config.toml
d_mlp = 768
norm_place = "pre"
lr = 0.00134
weight_decay = 0.089
warmup_steps = 312
schedule = "wsd"
train_tokens = 123100000
steps = 7665
Each number is 500 + 40 x the weight over its row's rms, rounded and kept within 0 to 999. Layers, rows and columns count from 0. Numbers have three digits each. The size before them is the row's rms in percent of the matrix's.

# down: layer 2 MLP down (transposed), 768x192, rms 0.0882, rows 281-316, columns 0-191
# up: layer 2 MLP up, 768x192, rms 0.094, rows 282-317, columns 0-191
down281 094:506436460509480513485494522521538417445533576464518535532447532550487533513542553527518449536493495495445434452512495517549444477450543488466516506457498452513607490453490502472465516526494518493544508518559496458518465530491535468535506547417484520511461547514540501500450493509487509534558501487465532489421485510416515566569521463542517495533506503482510479474441503530495526511482511525482512535506497531538537527459535489525555464430535503481468525476517481469516472448488538522530524452491459518449586554543530518347540374452494481517509508520490426520496403621603499432
up282 110:564440521405446490432524568507531468462548458486500495499484574411499467545490466503538464532502396534509539464469498510497538498495500470489469493449522431469534533476456437547431552491520497519476532482454466500536508462435491531555549511470509527546433533519479501528499478470535527543517517537483553513486505443473563498479528464449458501570499544481540464568461512537531461492487541535517461531539511545590481548504522455418448489543495570567551485476461574496506456531533387520554496510470472485408478534515435488480482565464512489488547472454503426547480579509544447550
down282 109:500473460439504566496496443407427522503445492461496532534557529444537587507549459486502403485529512565541447384444528473522509436486554568395499547491574530434513520516506513546516626509473502548563498527533505518485510431524499511469478562454554534544497461507536437466510521563501461524495476505476534540513538555426511519476472511539468467426493514539467470443528571524496495479549502463500450424474507496474494491507474517567570480491506507516495495550554448449569540496516505469466477509490451492536565488506509461488515468488518425485480539517460523468434491501503563482
up283 115:486503440536528535514494523505469464443490481525485446518433546494507543497557524566524473499474547477494569490537515516517536479524475476515475432508587530566463514479514461551421542504580545456505466505428472488473467442505472489473488530615482533532458518549549463447501498494545501469554511527491521561465484465445630496506480496527527492460500515483512439543500443528417463413415523502471455480488497481487494460524486563438427502566562507541564477514440544425445495527511468487526495537412509451452553497469592478447509547485490520488472433473506498477575520531456468482
down283 115:437491565498454450499456466455462541577531567403530469515551529515515501467452439512530506506507455525507504510505519451466477504437503486564545471498431488506517534481547481512491487513471563516489476588538452501515523491523480499513549506552542450595477591485483469525547543514470519548507484431538506487539446541512455539496414468470455557558449503437508569581481541446521457476556526453510458551441499501471497575498402565470517463478501423466491482491485547459538454479488541512458485470532490441530421497510570503479473493500423608512576499519482458548483499511500536483
up284 107:552510529555513507482534543549411512484501508529483522493413467447493537450517440486420454496526449442467463477466489506514495438475425509446507507503518580552567450390520514514532412415489567547476522476485396487478556489504497490480496594493510491415551479522486467427536465468512443514494505533445531526518438535498480489469492488416532517488531456487541450522441512582558519455490468517470484492529536484500494539407428500514502525529417491484548480535507497540486543555471470506514540468497516570497513539458488533469509500518552436532530561517483534515525492510585505575
down284 099:511544496479489508533559521517535544507517508563534473435435502537554510469465437520541513526500586429633533505532483473527457475509486468472425468479548425410447454573483497439511537511495458467480494466512516504489473478533459510429547429519519523470511529493521524552414536491578485459457515470461494498438540536533449518519514498537560433474493516429487514466496551424478555499460564538466532539526612420531484513536522445530495519523553507525515500470505478452481481518470571545441473497504477495499458449484505480576489431463447468511576496470522510515488523536508565422
up285 116:605470462459523463491600473505483401479450460492524542562519474535465417461576449493545503563541515495495499475486494501499521507485559507532423474557452418539477465476458453455520443493556461519508493470518423510498478454449501495524452503534572459474422417501526512487510439508483502541524478521477535542494511496540566459502592530513468466460458499486508490452432517471491503493487481487508494569473522511508404568445472476491477501502520498557518488484501422610480602516515517454544545520524507524559537498542512408491558548526536508436491458447491476477504537459511501543
down285 117:513503488524464514474469494456541493464501550532394547438522508583584457500570503493515516470470479483518515423511510552520512461486576499448477460529485464418474455512443498531479450395544530457494498584508439518489532472550505493429595530474501489527527440507495555590528485476521428415450492526490516519506505508499462532510438467458505498473464437572540471549539518476496429470518540423501494508516480501457573512528477437512494545553522476539559557485518510521473540499536514495511552492557468515546506503437464471490563498534514511624505501568444526442527519474545477453
up286 029:474553539515467459551545491453500492513501591456353507578489526501469493491504516573507598536503520545461534543498568507526457440519478465511383442470515492556491440451460425509512462411501555468504526470451487487518538416460508452462530527478506490500520471486525496525494407489514488502445484600453494474490505481590514466485523510472458473572440498485492497512478463506500466487534466519534537530496535513478475535487541517502535495522482595497511507484422471478508515446444520475499505597529504471529557535496478503508625490530490493489582458514526571533520491496545461510
down286 016:501534500469527490466533502503581498512557542453577491444511461507521509550587508439549539507505504480510439445493501505500560434614591551523527517546482429496473517498508425525495518545458492487567472545597504468472550524496493525575561441506550488470492463500504497514465542473506549504455502383492499520546526502506451530516467480606549480520494488433426481535512490514489520477486555561509491479433507486537496570524477523464509550509509485506457521453464535449552484467458507500477505453447466505487481538436550534521417459510382474522525515492509506515475572561453584495
up287 112:495503400506459500449527540515481445526460485569439526513513460476553469525514506519428519509576493419485509441489500512588493459445452516483491506480474458516469462452521515514456465480489558486473501482457507433559521518508503501514450513420522491467492470512481403509513449491482440493468496540461513480516400555498538491466568407419502406524535511434499544424513472473572526523460450540492524618498475543525440483449463507506508522512453515478475456548535546579450539539482478517505571513538533450540490464465521528503522520544547515483578519537539487423502477518593493522
down287 115:461580459486535592524456451514491549483493525472496564511530448563465580430499415548481517514453480567519520538438478500500514460440516470580532552442517502482543516500420467453508510534494469476485516532528495584508512459457483481508506501534521523494494543512494470516442522514491530463492537497518434484435619451466461482508517450482559464503462481521579471484516484495484428527481477501525488457519512475534490524440557558535524504497515468581536481511508557570488431456504566562434518493393416534537494430566500455528498407531474469487510537433531537504481471508483563499
up288 122:552451519486472469508461574489585466464506449520489480558527540548475474524598471507442428505514522505420572567593560534500541532485526524508524448496563466484537502451443433547491520533451511450492505472490490528413439460471489475532491534469468500509438516489492407469532473508542525588455493520489520545571534486516480437496588484479513523474507499532559463519490397507470483563446451488493409542518454522552515507463446511468466543461466498460472463416492457492548481459495451463473490499464547471470523522477504546463483557448516519528574521437547490474481471471559467514
down288 126:437573454559584472573491574485450530513545518486499472510489460492465546484473521441530470495507482514543491512550490503454470506509501503493513549504566525508516497567501518426470475471471500447512486525435558483510444453483531482550449433521406495473547423484510469472551549517502455459546473523519473463542452473497498536455487422515493558535466514481480419427485525540495518465507512510500473579487522429490378502514515583494521561509506496553551510547465438535462527563538479545522417589478596530554471478460533561458508523532449456425478495475477480472513487488536571470
up289 093:456455469511493414457525514465422475457445520532440471534480535461416508469481491623500548548533434539456465531482476488512576497563483501582460450455516560594480518475516480476416439497497510522444526440506523392505557521512486505538561484492522515479468544523470463490486449522528481487427482544476552479435472506489550477458480494481442487534504480446467477483528561549478529462465475391463535580518589556521470498474556469532426545587489463505508484495444500547524533532498488514425507499464525503564477468491489502539537499484492496481522458510479485486586462528496495496
down289 092:511534496498443536496495482491463529581459478560501463450499499533430544538478450603548542428538535528502470479460434500472514471514466498514446486521473493495468441470499515488440443485502529540483462508519520485534540493492502485508542453491508508519551477472465566485461460449531520500485437511436500475509407490491481530427536475561470501530607498493498462438554458516547527498480553529481496512503593506526529510574561523522508422419617434468558570576522429503464531603497490516445528451479507486502510431527565549540526449501479469505536514420488515530454536521547501549
up290 111:477506526470507478577424520461487527512454474543460474586511486510464525513478445568440520535478492571440594438498542510454510466468518521487508447440575534545537532509520465517422489497466507494509469469495504467538519517470511500427528412500517488576457521571471542482512465549468489483541558528552537538427434478474532467491494528493494493529509465511531484479538454513491412520432475453441475501499489494527482467428601470485457504479446439516512423482505465498469610429517515565512557495485520517572536528511450504502556485474530533552517443451558547490604518525446513532
down290 106:497546488514502453467538526498479525550537526439469450507445543514431484494546517466465489495515429498470486539492544474482531496526549475461523474517513524452495454545479476455496571599491479481479476504485473544416451530516518546509561472502527507469515510493402473401518508502527481499518481480573496527562441508490555510434496580503485611470539515489417498541425510511543507505515526511555448519563453490542475572436488533500549441489500495652443540483520438511544563460442555473518468540534558495473507525468512497525450486446460462498482522459444573540473507408523502482
up291 116:515487570539456495498566469487476499524452503503453402530530545459502493548449471539433462463485458515455567566539460475507560471464514523461552484550488636489466538418523517580570505495540558483508514469440518506495417534485489460494478547459542512414494502539549540510517509507526543489482509533445485473485504480503503501463546434481471542534503432486459444546424428534552531425486456538547444595528467563512501506440438470444437552472467509456526507496539538494464489486541506502527542549465486466555499520535477497475530509514491488568466477456586499471505536440449475499
down291 122:508448486533522479465436420522594457526502502477533514470464546502495545407518496528489517490479512537489490506598532468473456479582475505532536503530469494450423475467551491434473525512486488546573490494424475508517539481502518492512407530506503484421417494534481504507498534525543561501513450561448459488428550509561531459460522351551480554485459438522475437493465513451495519455545498544555511498516450543518594491473474521490506477490570449547526521468490440535530508551556547471492516480494563469574435502438474482494509532475493527564506502516506515549431554485473521457
up292 113:586485464522508513453571505499461455484493511543524488478460504480459492505498492505466497498437488506493455505530508497543497545430405499539481488444547562493495529414514460557586477480504551465531477509493443437458509482435508496381465508464427488435471488522541528484478459609535452474516459513394487546577540528475479471501501452461432510515509573544521518490536518534522509566445466503529480497562567515521500481551488480497562456549433557453545480472470494494488529515468459437495545530506539494526505530443494520514518548451482372556492499519552459407540474494534495542
down292 106:483506491520518529448442471489511490479496459519500551447480475532527523441460567533540458583517560493544478435451528497515460499519527516481431440502442427527499453514474468510378588528527509536537507455512519437421454443490483516568530461492483533565489445490506452470509514506497434500530466500524521495633507600529437520509509487543415486496522477533550463465506524557538468542522475484507514549420505499464478484538487548505557571440528448484538551517544490521496542458507466557469552514523454535454477441507538562518512460446455545565475543466486455495505431536569504486
up293 041:483455535492463473523511542462523461469468540563411481550466496534493465490481475510451496447548479541471505460499521534499534539466515490515491497416580526511446471473458498499485504491424484505512513414439449456480469474458506504449691511485452502479509529491514489491482459537519517438418526588419523581538430507542466464449494432460415445523546513491556513462509530527484524489457495490472468551485526504541468454445538544476551554495516514534493516439465520613498530541512460516457482508481556453497459519473538474488542466453486464519514477597564490480515498486498514454
down293 029:524519502472494516493479493509520533486497554441493546501536521515477489565516496495570500583547427509461520480523461462513517489497519473514518454502482464533517526552500404503547486462523497494483506429582573502547442477517544577504415491478472525565535471489495440497495504472492450479512492498516516544446491522474482513536460456536516452515504493553498518515528454514465487481483552465527520504527573483491491481485453482483495480509558513562527514486484491442532525535489508512557460494510504508473480527540505513539547175492540484468467469531468500481476493523515493515
up294 040:481499532423530521509500523504504510493442501535493501463532510510561420514556472522453496469549518486480491497464589538586437474507526545474544471484530444500500515469438509546548493512506505523467532465379406493496389442451459506489538483492523484470506489456465514494499488517444513475517451632513528523501446441479533449465560495437511439496532552491464471520522469484481454505469469519472499547517544568468429474540500460471512535477485494506529490477506470493458518506507476461494454494550339414469486500444453479461525562461540427478507506568538502439542489512529508412
down294 036:531432441485435484563438532459598487497379497490439408467513521464491520485489471532585491523555458504464554461530515460577531524493535489539564444496439474522480475505491470468402469497437476445494559548524556473561534494530522521504511507516495485517462541525463473523488523559513380479447507506513495515440417560502451489534527462393493476518548455501527508508507521494471507488497494517551476519529540554487510524504484544464508468494447481522486513513509531596455492588500488492439534584445537445517510480552427517594477422496500472495489534532499484501482476504493546512
up295 104:542415538576496456537499431523430420410512530542441519525494514489496501528521526577525482499559472523514556533509515528453446566500482463569498424501556514498529538457509481440468539487517464541495393327512495527422492515537455485527506585522459502483427490491501451527500488504491504537483533555512486489532473393486495404488552491458487437495484474549488537485489499531421525462462487474437470505516468552535427464511475485452537454514507500519489479541504455481480460508475508453521515534559539452462520527444502484511499484408560479527513491502499519466532482485552542481
down295 098:468536501515490501522513477507454413448542485512476511453508523551509494434526488480487495509444484476554586425500566506520502504474504482585420495487478504461489500521496480521514502515482502511498472471659535490518534525506494472416500485477518513452539497492561505527542499533455512529509474384571508479465546510560475499550522466472455575578489489470600495502439508584466473500536510495553474525542479476426483482457564486455499481504480488551484436457546525516453534474512573492543554505535536481500485537524464499482506323432472523548485494537539541550435493513481517528
up296 029:475457561493423487517448516442482503499394526492484500544537592521459465478500450536491502447552535571583550503449502483488523532457526494483494501527528505522530457420459564485510529545482474542501406458509539484516503489449494507472540517490487513375511501496485557501499485555531496450441382596449446495521488513497509388540550472477498546509520535505504489451494516519473540495471503519504545533486490506534500500529440429529470492475506533490479467499420537547481523570504492543493530531538517479497506584430506627513501572493489436542518480526551464523521557508413480493
down296 010:475462530466479433543464432589509529498477517513478499486522479527490485430549508499526485489497492500551550502549519496500468438488554474546501464519497527549530445484563527462469488542510424593512480564588590474458519532489505517427523465474417498496515514537462377553501469539506461466526487411503459538601534593476481515491542478522525488464494509482528579512529466569514498632526564520525477495483544488540446499504493590501493459461510499470467526543500522492493515511574542584494486489516504585468526550486452466501532464512466474410485498521487559481515503534522548462
up297 107:529480541569496476550489523594474449372492516523504432483479615432489552542507439521498465540500526507393496547577447488505474520457515521528465523546479462496506554480501474505491466548470580418433500468443503472500415500523476529501456502511522483472487509537541525500517522477549499511484537529520453486472492480477578516455504451475471494551485518526521446498524503517524508506493469545528453538493517483455424464520456510508442457503419530583543485515497433499489457513473434481468537451433456441484546530535580562523536585541512488494400515467510475416522558470503515520
down297 104:510500453594504543513504517431489527527410556437567516541583467473481481508512502506424522524484583482521549451465511450533522526518493503460508575454520442469497481541471444504481452499467459485547556472508450540479533470469493514491451480555529547534483543509479491521468510477522514452547462446507514550515496521555463513505449432483530518464481471558540434520559485535529423655448481455507516495456494467495493562529426495451438478472466508506480495522516480471578476477415508506506479537498481512468471521529465500586518492497512574518531473627490493581489456529565530442
up298 130:543507511571560442495503470461466471482498497509500460587459431538469458492440487503520442544522478520460466562500570543531512496455429550481532487520491592491497496480522500489556516506442510514508491437482486428440440514464535508476506504573495504542517457478443503393511391504510538553480502526451457446544480543537462499490486488467504539581459478447489544549493514564504485603447491453504462568517488456540451508437456545528501473558379485513442461448450469433510445496514468482548544495534486502575510510491537540499498515478504531566578523543547495512547475460460492463
down298 134:520425532550534531485465527485530461478551466555559539462477452527483468515524412472549520463555503480530451526418504543527529483466525515509524444452563521513537433493506525417574544477536489545490482521513460460528511539484518541547540481512546537566479410515485421456562471462547462482482530488578471524545529539464408534476516490446490537502490444499498500515499573490472503484502552495504528449553436542550468403519537458541515478478475545450496467503543524440472471481565492515532518421574452542486420521481574478534447476485485420519493580479503484536545479566464559491
up299 032:508455500486470482478488507445536516441483496561449499485482483553512513497518497573499591545532515544497501491473505492606501567441516557430469445545547500500481481494497460569546471479489499461464536427453434477494462475467453495527571571522505505427501472447512485478504445584454490456508514587476518492558384498427458427467520530433554419530528488509526485499466455513518468440441455488553439552499398554431503503523501561462519527508504513455462526487460480480512474519512476505511512556494542497492544542420464563509537511488497432516497439541553463583499546483520503496
down299 020:494510547494580448528525390534523524496568477522561478490477432489493468529557537445519482522565509437466517548514488478524526525545495497467538555542481508531536475554507450473458470490491564504559496555561476503474525466531550559543463526505516493509483465553495410583448472509485484455457525535485504480503562516459516504603463454542514547468481534466468418446468467486503547462459496473532449526495506505490547486554409453459506505464514454474528491450510435425554471454548441542548441547480492519506528587439531577461533380466471456528488514505451475474550525496498498452
up300 105:487458547454475443505469486498560429529527475485440391506468538457479549473535473511567400467445480583536467458505436518501485572440514497548462488536557533534453508421464558487512558430490503523551481441452501524566478521467426403516463505504495460524556568490481516497461516492565462471453437543494498512475505524518449494406496555524558482483559511465523508521516453609510546541523468492506485469509544523510514504487471535453564529474532431498557543482446452534518525511497485488539535525484480446468486459517496564512455595546533451489512530461515435519450479506514530471
down300 109:529491521536486483439466535500520568543485533479453412487460526509523504496564485506534544453553498511469520438477486472535544488531538472433521499522519375525550434504531483423503461479478485513452491489591521463524457525518506464487455506578460447485530447507556416439494504407440548482565443454499511538575495534491498501537513537509440481546537503559531506473488528475539441522496441520437514526514468457431509479483485543508522509475518494549435527609600496526524550446566513516431512466484454491480521550526547483542551414498497429510467500591522461481485487529512513525
up301 115:436533424495472485496455470512556521469458508557462486479444499510538472553496517576498495437543478448499448537538477534542477520492414496472479451463530525506466479502488498523495516566529562447463536459415488511536483529517506518530501513507479518525438511472460508495479466432458572496442528531450463490494410468494579429504553456468377423491529562549485456487519470465595490561498493521490516599476489482530443489435443516392474534560488539466472517493516532528501527585436455558508452538528432508472581505495480495511524509486546509468535505518518549483503571519566523514
down301 117:499459489544543468508574500446504520474529493435499424477470527444535459464443528479489500505482511539485459523522465518465434494468503481533505520488482438497522494574544526522513475561489519503528443537419498515453455490521541490590465539546471423459461492499551516470518519510586519501476513444532542573573475483446479484426415531461540553502529561443488441503458505619537512422461483527508505540482518484441530530459535495535484475482520503539476551464491576449548531468543511503401488475438489485601557575468421485497564506490451498472484464537564437481504523553529524524
up302 110:536527493500547453491459511444451484394472467481486538551528530491521467416522530519482535475540463446488571524445515507519544482501481467494457509439505431499459598488489443531496417540567529475449545484461413496510564407461494494571541532510490579498473432520469489483459403487496580530539566520489531528536457480475491507455566550498441490475469419553481525470487511576566485469477496505429484493561519539506485487438530473501502474512453531450524522498458485490476546531491467516460548460438512453483530530456551518526558508522563546497476445537542566440575508469507492466
down302 106:460510513512478474482555541461566526567523535475474522455466493536481558487585471431528454473451476498495476547502504507571553470537547470487534429497411579508530517520450523502466521475428472514484528580574467496465434529470495525526477542498533533480464509486427589463509483473518489466425512455556517542595474496544560580504497449485514523537551533471491499512494534430513475551517484569557558535417473498478515515450438525420503537451498519534469475482506490480485518442562492445557488545494515552474484571527494478459429440482533497419514490540421502563450531467528469474
up303 110:546506512516569466485557537505476435480477495545434493587474504521471476562532470557522428432450491492517574476434466509476533544571454531486488502507538521502507458466483498481554546503530529463519546431516482499440439495531478430506498484506462609462479490509463551450512488424568488439518526518443541539574477492466538469462484509488535534538547525502509474551439461516520535528495451486552479507497544480581496548434449500463540495494513495523493593482479447579501468547556462440466444535472503494478477549459480495437462505519566367475504546497446443509553464442544484472
down303 098:564465480488510490503474534565581535432526492492535506450458492555601530512537505543507504478485523495514490476512506494480461516506529550580554504428506476437532578556515505508456456464534431550499523470466437523475603570531493452522482487622480483493498445544476465509474460499491553442521555514476496435489520529562495543558508485523543566508494504470561469426479462447573504454560514497523493506494548494498565483512493435491527521511502502431501515499466542539492423464465444540484492447493403532459460544465487560498488465576450491487455510515482404550441469505526449436
up304 032:494493529501528527476525506477492448459494506493490518501497540554527432433527493545463477653524500513525511444506536490579506564364505490549543446425516490515528479483451450504522504427487506454583469430462482423425576516448529483521504530528469483499497556482509541474525478533524479553505565590466490497519457528470503479514588452446522418534561501498503561468499477553509487528488435497517597511501555485481484504564517518496484542497470520531543487442539478532527462508492487412471485544471521474512546515454484520489620568506513526495446461540530486502480514455485450515
down304 021:564541530431485532510511540456394537526451533402604531507411492478454567504537583529486481528521474476496498485489472501422526480543514480512427475499544514519535492494514452512508509532479434490509546470475470507509445480476398436542475471492495491509475521537482519495475462594505475532479546500433446436463521432473510506451499462501546420484459523456521513554499490508547472475510474469477483479483471523493536545498529521549532472551548520543537473573445433425517477527482514565588463561443423579497534468606523458477456503488452480444487452480536527497478526511474475470
up305 031:532494545574485482469550539445413544510444478525448453549548485549463525470538438557456471551560490479462559457497547538542508524482494534465479495511604521499455457495493419523623539514533526487533495432429439460499506507453456505518512526532461536439506483496523548502460497486526496490551485584538536558558457537421544408452498444502450469537528492475480441521472509492457500537459487505476420510580535542454426482513511526481545493518445546511476491446544453532484466456460520504471539499527502432469488492455489520473527539504544490530529495538622519535526498485557528537
down305 020:532496543446534490511449467475476453474467549487462541477488524467523469561476540514490499539451542479525467550529452489497496529605478464502476528514550473471447531563477464505536486536475528558549570470549535444514465538504465493460520436554461447517469526460504514432541518500483464543507451463508522551462467508500459477531524442488489546486525518462418525558473489449531552420462414532520511527500481486527458468442567468543533528516534549529475486549472479441517477474526489465501482487543461543471466510521579476565486347423526469559448539437441552449588492587487450473
up306 125:516447453465499526532443467468510473555484457513464481456428521468529502443652444593524427583472524469513565496496502534534538505487476530540406413445484440502478498471489450500503473460510548516550430481437501481549416490483493493469485484486489533468529472496495463459514490505507485505552512538518507562478444436411559437445613523492483500495534526448496477526462523532496530509440478480479488466511520437536528544512465535501527503567492550580554445471478488507521569550542521495511522462407480437465513489479456557475564546501554495460513445465550515505506489506495501517
down306 124:495507508550497497500520436495458568472491575510478475515501503486489483510502502554496580432550475520520511451488528400493453457465448448520489462538598532475551460445535454523540522548462526516518554511556456504473468476569493526528490499581517547486513490462449483474476490562474541548456477439509561497480498504518454545518489446504549520437496385529501477546470452470611564468572470557464510498434558486494564516576502519511502485489483545511469497500505498558451525491442517475450499524499437518460558443514558554529463550480521488589430485513413474543430462482497459441
up307 110:535471485481467496524556507478472455431453512512478446454504518493487520525482508486500559553536494474471474530501499477550469456504483476580412454481504493542532538413509506477524437431519587512429603494486497449506482489472491489419470592492490446403520530544461475517580462568478494540452541520508492617536476540487481477447461548473451429490493515523505501434535503552581557558487473520511499520483596466526473530529502490566548505528426529452523535493509493504548463549514411515422548522459487508546571482408502527535507509478480502525485452474480531464495526518544520537
down307 103:446488552452480468517520586523500500511553509546495533524503551459488502516466494523529518527538562520493514440488466506447522480503500472470472417479465520437483467474438450536425547464448499423441445593511512450431514518471456494523513488557525485547549494487524539539439584515552457504574537464513504524466530488536464509489473490513501473501515479506544485516496489575434484506500562477523550427468502414506492464515507477511460483426467484491500524531477418419590508505532500614494513493571557459448455543506488521533591570486535505528485459549423471597512494547468560536
up308 042:510408463482488439511402507522412476440518481517460496521520486511490483483541447539515492503552398567448523526521507490483493552511454490515518476433510444543504513481462429452495451456501525503436506419476383484494482486493438379519550538478487527432485466539514464518489450495539530485458461549488471505523464409513529416452567507491442415534531455496529436526511498516529520516458531459529455568607559562526394518491529533517514568474488517522555474507450492549493571522491489457475499482437514489480516495487465497499487533489563472488518519539488489482494499539553477493
down308 026:466480515497519518623533535499523505506545448509477464507507477556449483488485543487489464522474558521509497505483493500409552468484498475503534450564580490464477491545606437515517496482462449508500504462548495560488486516502549514500493519520401501528486528481504461503461453535460510493462504458526483534559508538481616462531431509589479536501424497481512509430461495510478489548532479506571503473467528383513548498455531490439511455510485506513448527450481545486547613462494564511613469410477489497534431548513499532525500435454532499504526467500530527556488542574454450547
up309 112:475445453424541488483559526471483487445463488469501521478478489483530453457551507535526436556533396479500461458568535438474536503551525501430476455553476518496543545531468461537514490473518621521421505500482420448484524436524490496480562551475528523484525462530482467512558462499526570504475519545483496517572507495441507494529509441485519523479474439439492462520462470558462537574474557428556449537499546490572496492486526438559543570542468527500475515490424451462515439433536504486525497524493547490467512578422520477440448533472460578491531529471528509476529455466549470539
down309 110:502471465526520455514546535537509418493524460416477451513526473533520443501523504538518494439543521558535453560480550532444504520542474525420493475581542567480478478530524486492499513462415584504513395492489511488487521466479525517486529483507446558515548500490515543516487559432577510494540473504512501526514468497540433468455461472492523484590605540497479473539570522482530436547459481364540475501551542483465419517567488555558452493546493490460516561530420496493530491503498482483495481530498447516472430494445515471501518474542556557462516526547495458457404506513492520449
up310 106:519496499511556488533551469483480449432486507474430484542497477487458497507500454476535480554509457503520498505588541503536515598482526536594456482481511528528491514490449513463522523491536497441489522430520520481438445478541492461493469532518458537493558428535388564456530477452452468494450499523490518560559492518470472460461501522558562494477497533536452564517465504500459552536499545484583516552527594517616446492479474511532562472489491489545560459530452419516504450522533464408485534545447477500455423494478535561453497484503534447539476523465494490470583532461525486414
down310 102:577532472454516540530529479453518469516542492602558472504559521438562527481514488484492515457540559459502462437527565472542468530531587512519502506444544510500460518506479491479424494516478490554500483490480434569483564545528529541583505528485487516438512528470507564488541471506473534534503541504469524429422540494572507511483495424489569543491468505508465471463489518454553403473453439540544451581464465443452551512512550430454471536560477479494528505468455522451452455521468508530552432475462530508529481479496496469559484450559464568512445499487437458514420556496516516432
up311 102:572474489528465470507441547453512526497514529547489517453448546480505481485462496568502504503463533581486462502529498534488509555489518474508592505507489367412492518533439428483480518498445463449425583485474466504487518480505510510543573569530522475493496451423541512504544491552528520501553413543472458550484543444418530491513570493499419445569478490491555499481471517594456514524476556500502444530570503508457475450540508556400495532516455500536523508429437528496488502511506479534492479522488542400461505546505515517510496509517500512484459530475468529558551432467570485476
down311 105:471537452440517514491531500514545509446529525513533558516507483499511472527543557520429488542510508513508519503490554503532531471525530512528536555579483577502543491492539488358555421471507405492534478500551468465524469499444484527461544528463523440498489515473479536486478527519505506520469551485490516553481496500474460539490465529460529509410523522466460547501490435448524431515487458512526523487405458479471455516542503499527469511415468440572472602466507579489468525432524509490455466517554410473495516524462514482503457421542526425503491499481575517597498450529584595496
up312 119:465546418519534525559516497547508471494479553533508506545444485600542531516536510518519547504588447509520501473502543534510564445463520480465485464527542456495543466473498439466490446403472555436463454485482451435489496417548453430478554532396565534585512463493506464444541478527497499464439568531514483466577495498431528488552520519478497490427502505476484432519500463528508437518497530517504539558496509454446485466513492503465499526538485550429534537479453450509491520457413523411489475443562494466479500558471510543505539533499558496482484442529570501454508486540561464469
down312 124:443563514455510402490522543507528584512475517486494433460480480500551494484553551371507505539491419469458507546489517540487579477485526459478622484434511524524478515527508510461530455481578461581462536492567489522507545500456530557503475521485526463531522475503450473466503503480498547516529489517532456567469496509488468412517527539445594539431430491499546520495487513489462481464537568449577463550468495514500489596491448498466428511425491457506518483520550545443521505428548468512564488548506447555514469540477418497502495496516471499507468500495521446502463466531451464517
up313 039:545448474512521525469468488481485495494485534488429530586480549472474515530554476605553477510540440578473612457453494500512577461519476491580476503500535534497444487432423478480488499472472512517473540439419411455504474460495515501431542514483577519403494432469508515441480425537570532461483495570441500548502492482479552423505519485453489380550511515522479518498511521518525492550461498500471457554540528485542476464554529545476493497510479501476495513479510461511446532495500420459493505585497487496483477514458523449489525561558514480508514469523496449473534490446566581473
down313 029:447458502594497580455541503500490481431477498538549472458473506509528518572508500447498485473542528475476444491499498455473492558539502540461521479538487482526541443530478523516470488520490572524479485453584449518558551484530522387472488506468623518541514502508447481483514491496545472495530455462510478424523396506476488444546537486514508456484498489473522553486547552509484477471521536504548472525449525515556464537505538500504496441523409469568484431519517455526473453506575498539412496573443447519452532494539524481422498519492455534575475488497466464480547356526497494532
up314 126:600546510509501482463475482468495523477475579516500504589460438474426563518467439504516570527447543562451541494478498499500497594442444457491433533510582536497524533517515449499536535544492434504516441452484500430522459450418542438504572565541480490488455522467496557443526486519523462525505491532419467484483503517446472435494471550452478515528496464564489602451523511555532540468534499446444458463427471532497425493549496523483491465488486514543470458431494450459529494469464525507501495496504579510457526524494464490499540532532509488498520412454543534482557490453477583489
down314 130:535594547453483492441475577472473615465563484528581560499438402517490476498466527459545523523516500443438570445542457430459484508533504473521509546533572519498470518532466515486477545486502539481516534481513509470469451537469511486504517447423479512481462543509487556505479590476478533529495401506464474451526464489462459492547423546450569530515486503506451555485538566447487589470526485485490481543507488483512456523512486529498484494466482533527526565451484523471501504566488600515458527478484475496410544511479509446502538549520488439481441475469551454457540463559566552489
up315 113:481504505553537513477478447491428448497409518495525481518560481594491462426521389475519515559515504497473507469488507498544508526516513429538524441531471494460479457482537526542539479418508436514507494480388478513484589460541487450447559562475496503499547503442493527527506532449519555495487506527542475529446458424445467397458543541484476468485541486517516433536557491485528580499457489445473481559496526514441514449569517487572476565479509516538506530523481473508526549491467530515571513479535516514539415479384477500500474519548529568461505467496552525532454497487509506424
down315 112:505523481493442494480566488475502576507501488509440514481512492471535564480533527543493509472429518497492530492450543465516530558457513560460433454437512515520452560485502504485544528509531528495471501479409443440469482475511474479474518446496567524503523463487484389596551470465521446475539488527452481560512578538488538494495539530471479646486465519468512480495499492491492508504516525478518533479517482550458472523415537522474539508475512518453518502430555479565537427513495537532450506423525489507420521499474459465454444499496547512567488555547522538438615554578438429540
up316 108:526512420497486480441507514513433492408516500520449448465446511491476511459515525508497514514502478415464474516494504505445514487446461468461474475492565531474549460483472459466422474528484564484453497495509452486434498481496506425544546538451525573435485456527468572566461421561524500451517435555483478487510474536489478505521521465486453552527474510448545555495567558519589602505460549554461431447511460553566457517598537527499462494569481547480502511513493492474482476527423493504551497514498532527479482487404502557465457517413468480443510510535477463430498492451495466557
down316 120:525460461522556435538528535526479550492489471499495534554512534520518482496501486521465566463469503496587504604496542454453440534457574491458451517439466520474418455553484516550534485510490463502521462464585446594473438500489478473550556532521517451473497498492540538456431535488562428501525485529537467516486552498455507481440496495458479521445526492471472472444523482547505563510577481445510512524519498547515484541629517536434469531503499445496487520535566512522467543556486435501486428521561450529468491472477565552496491454526415435483512406527514459492514462435532517537
up317 115:549447537573553434494565490542419476414500443517503512471468489495550496513578519511465506525453493444471434566461479528542477477504494470485472550514513457504516590520430516553497463427483519507470588488471432513534466502498478486489494512476563492490552420502500488452432484529525558476565458534481491502518543489477583449481469476507459468534533471579467547484536514552565487543444550523494440451507521472520496496585507519489431453461479478464547465484467515485496505464500498496509501521526555468475498482383496544508549535491531398617448477488506438511565499478535452549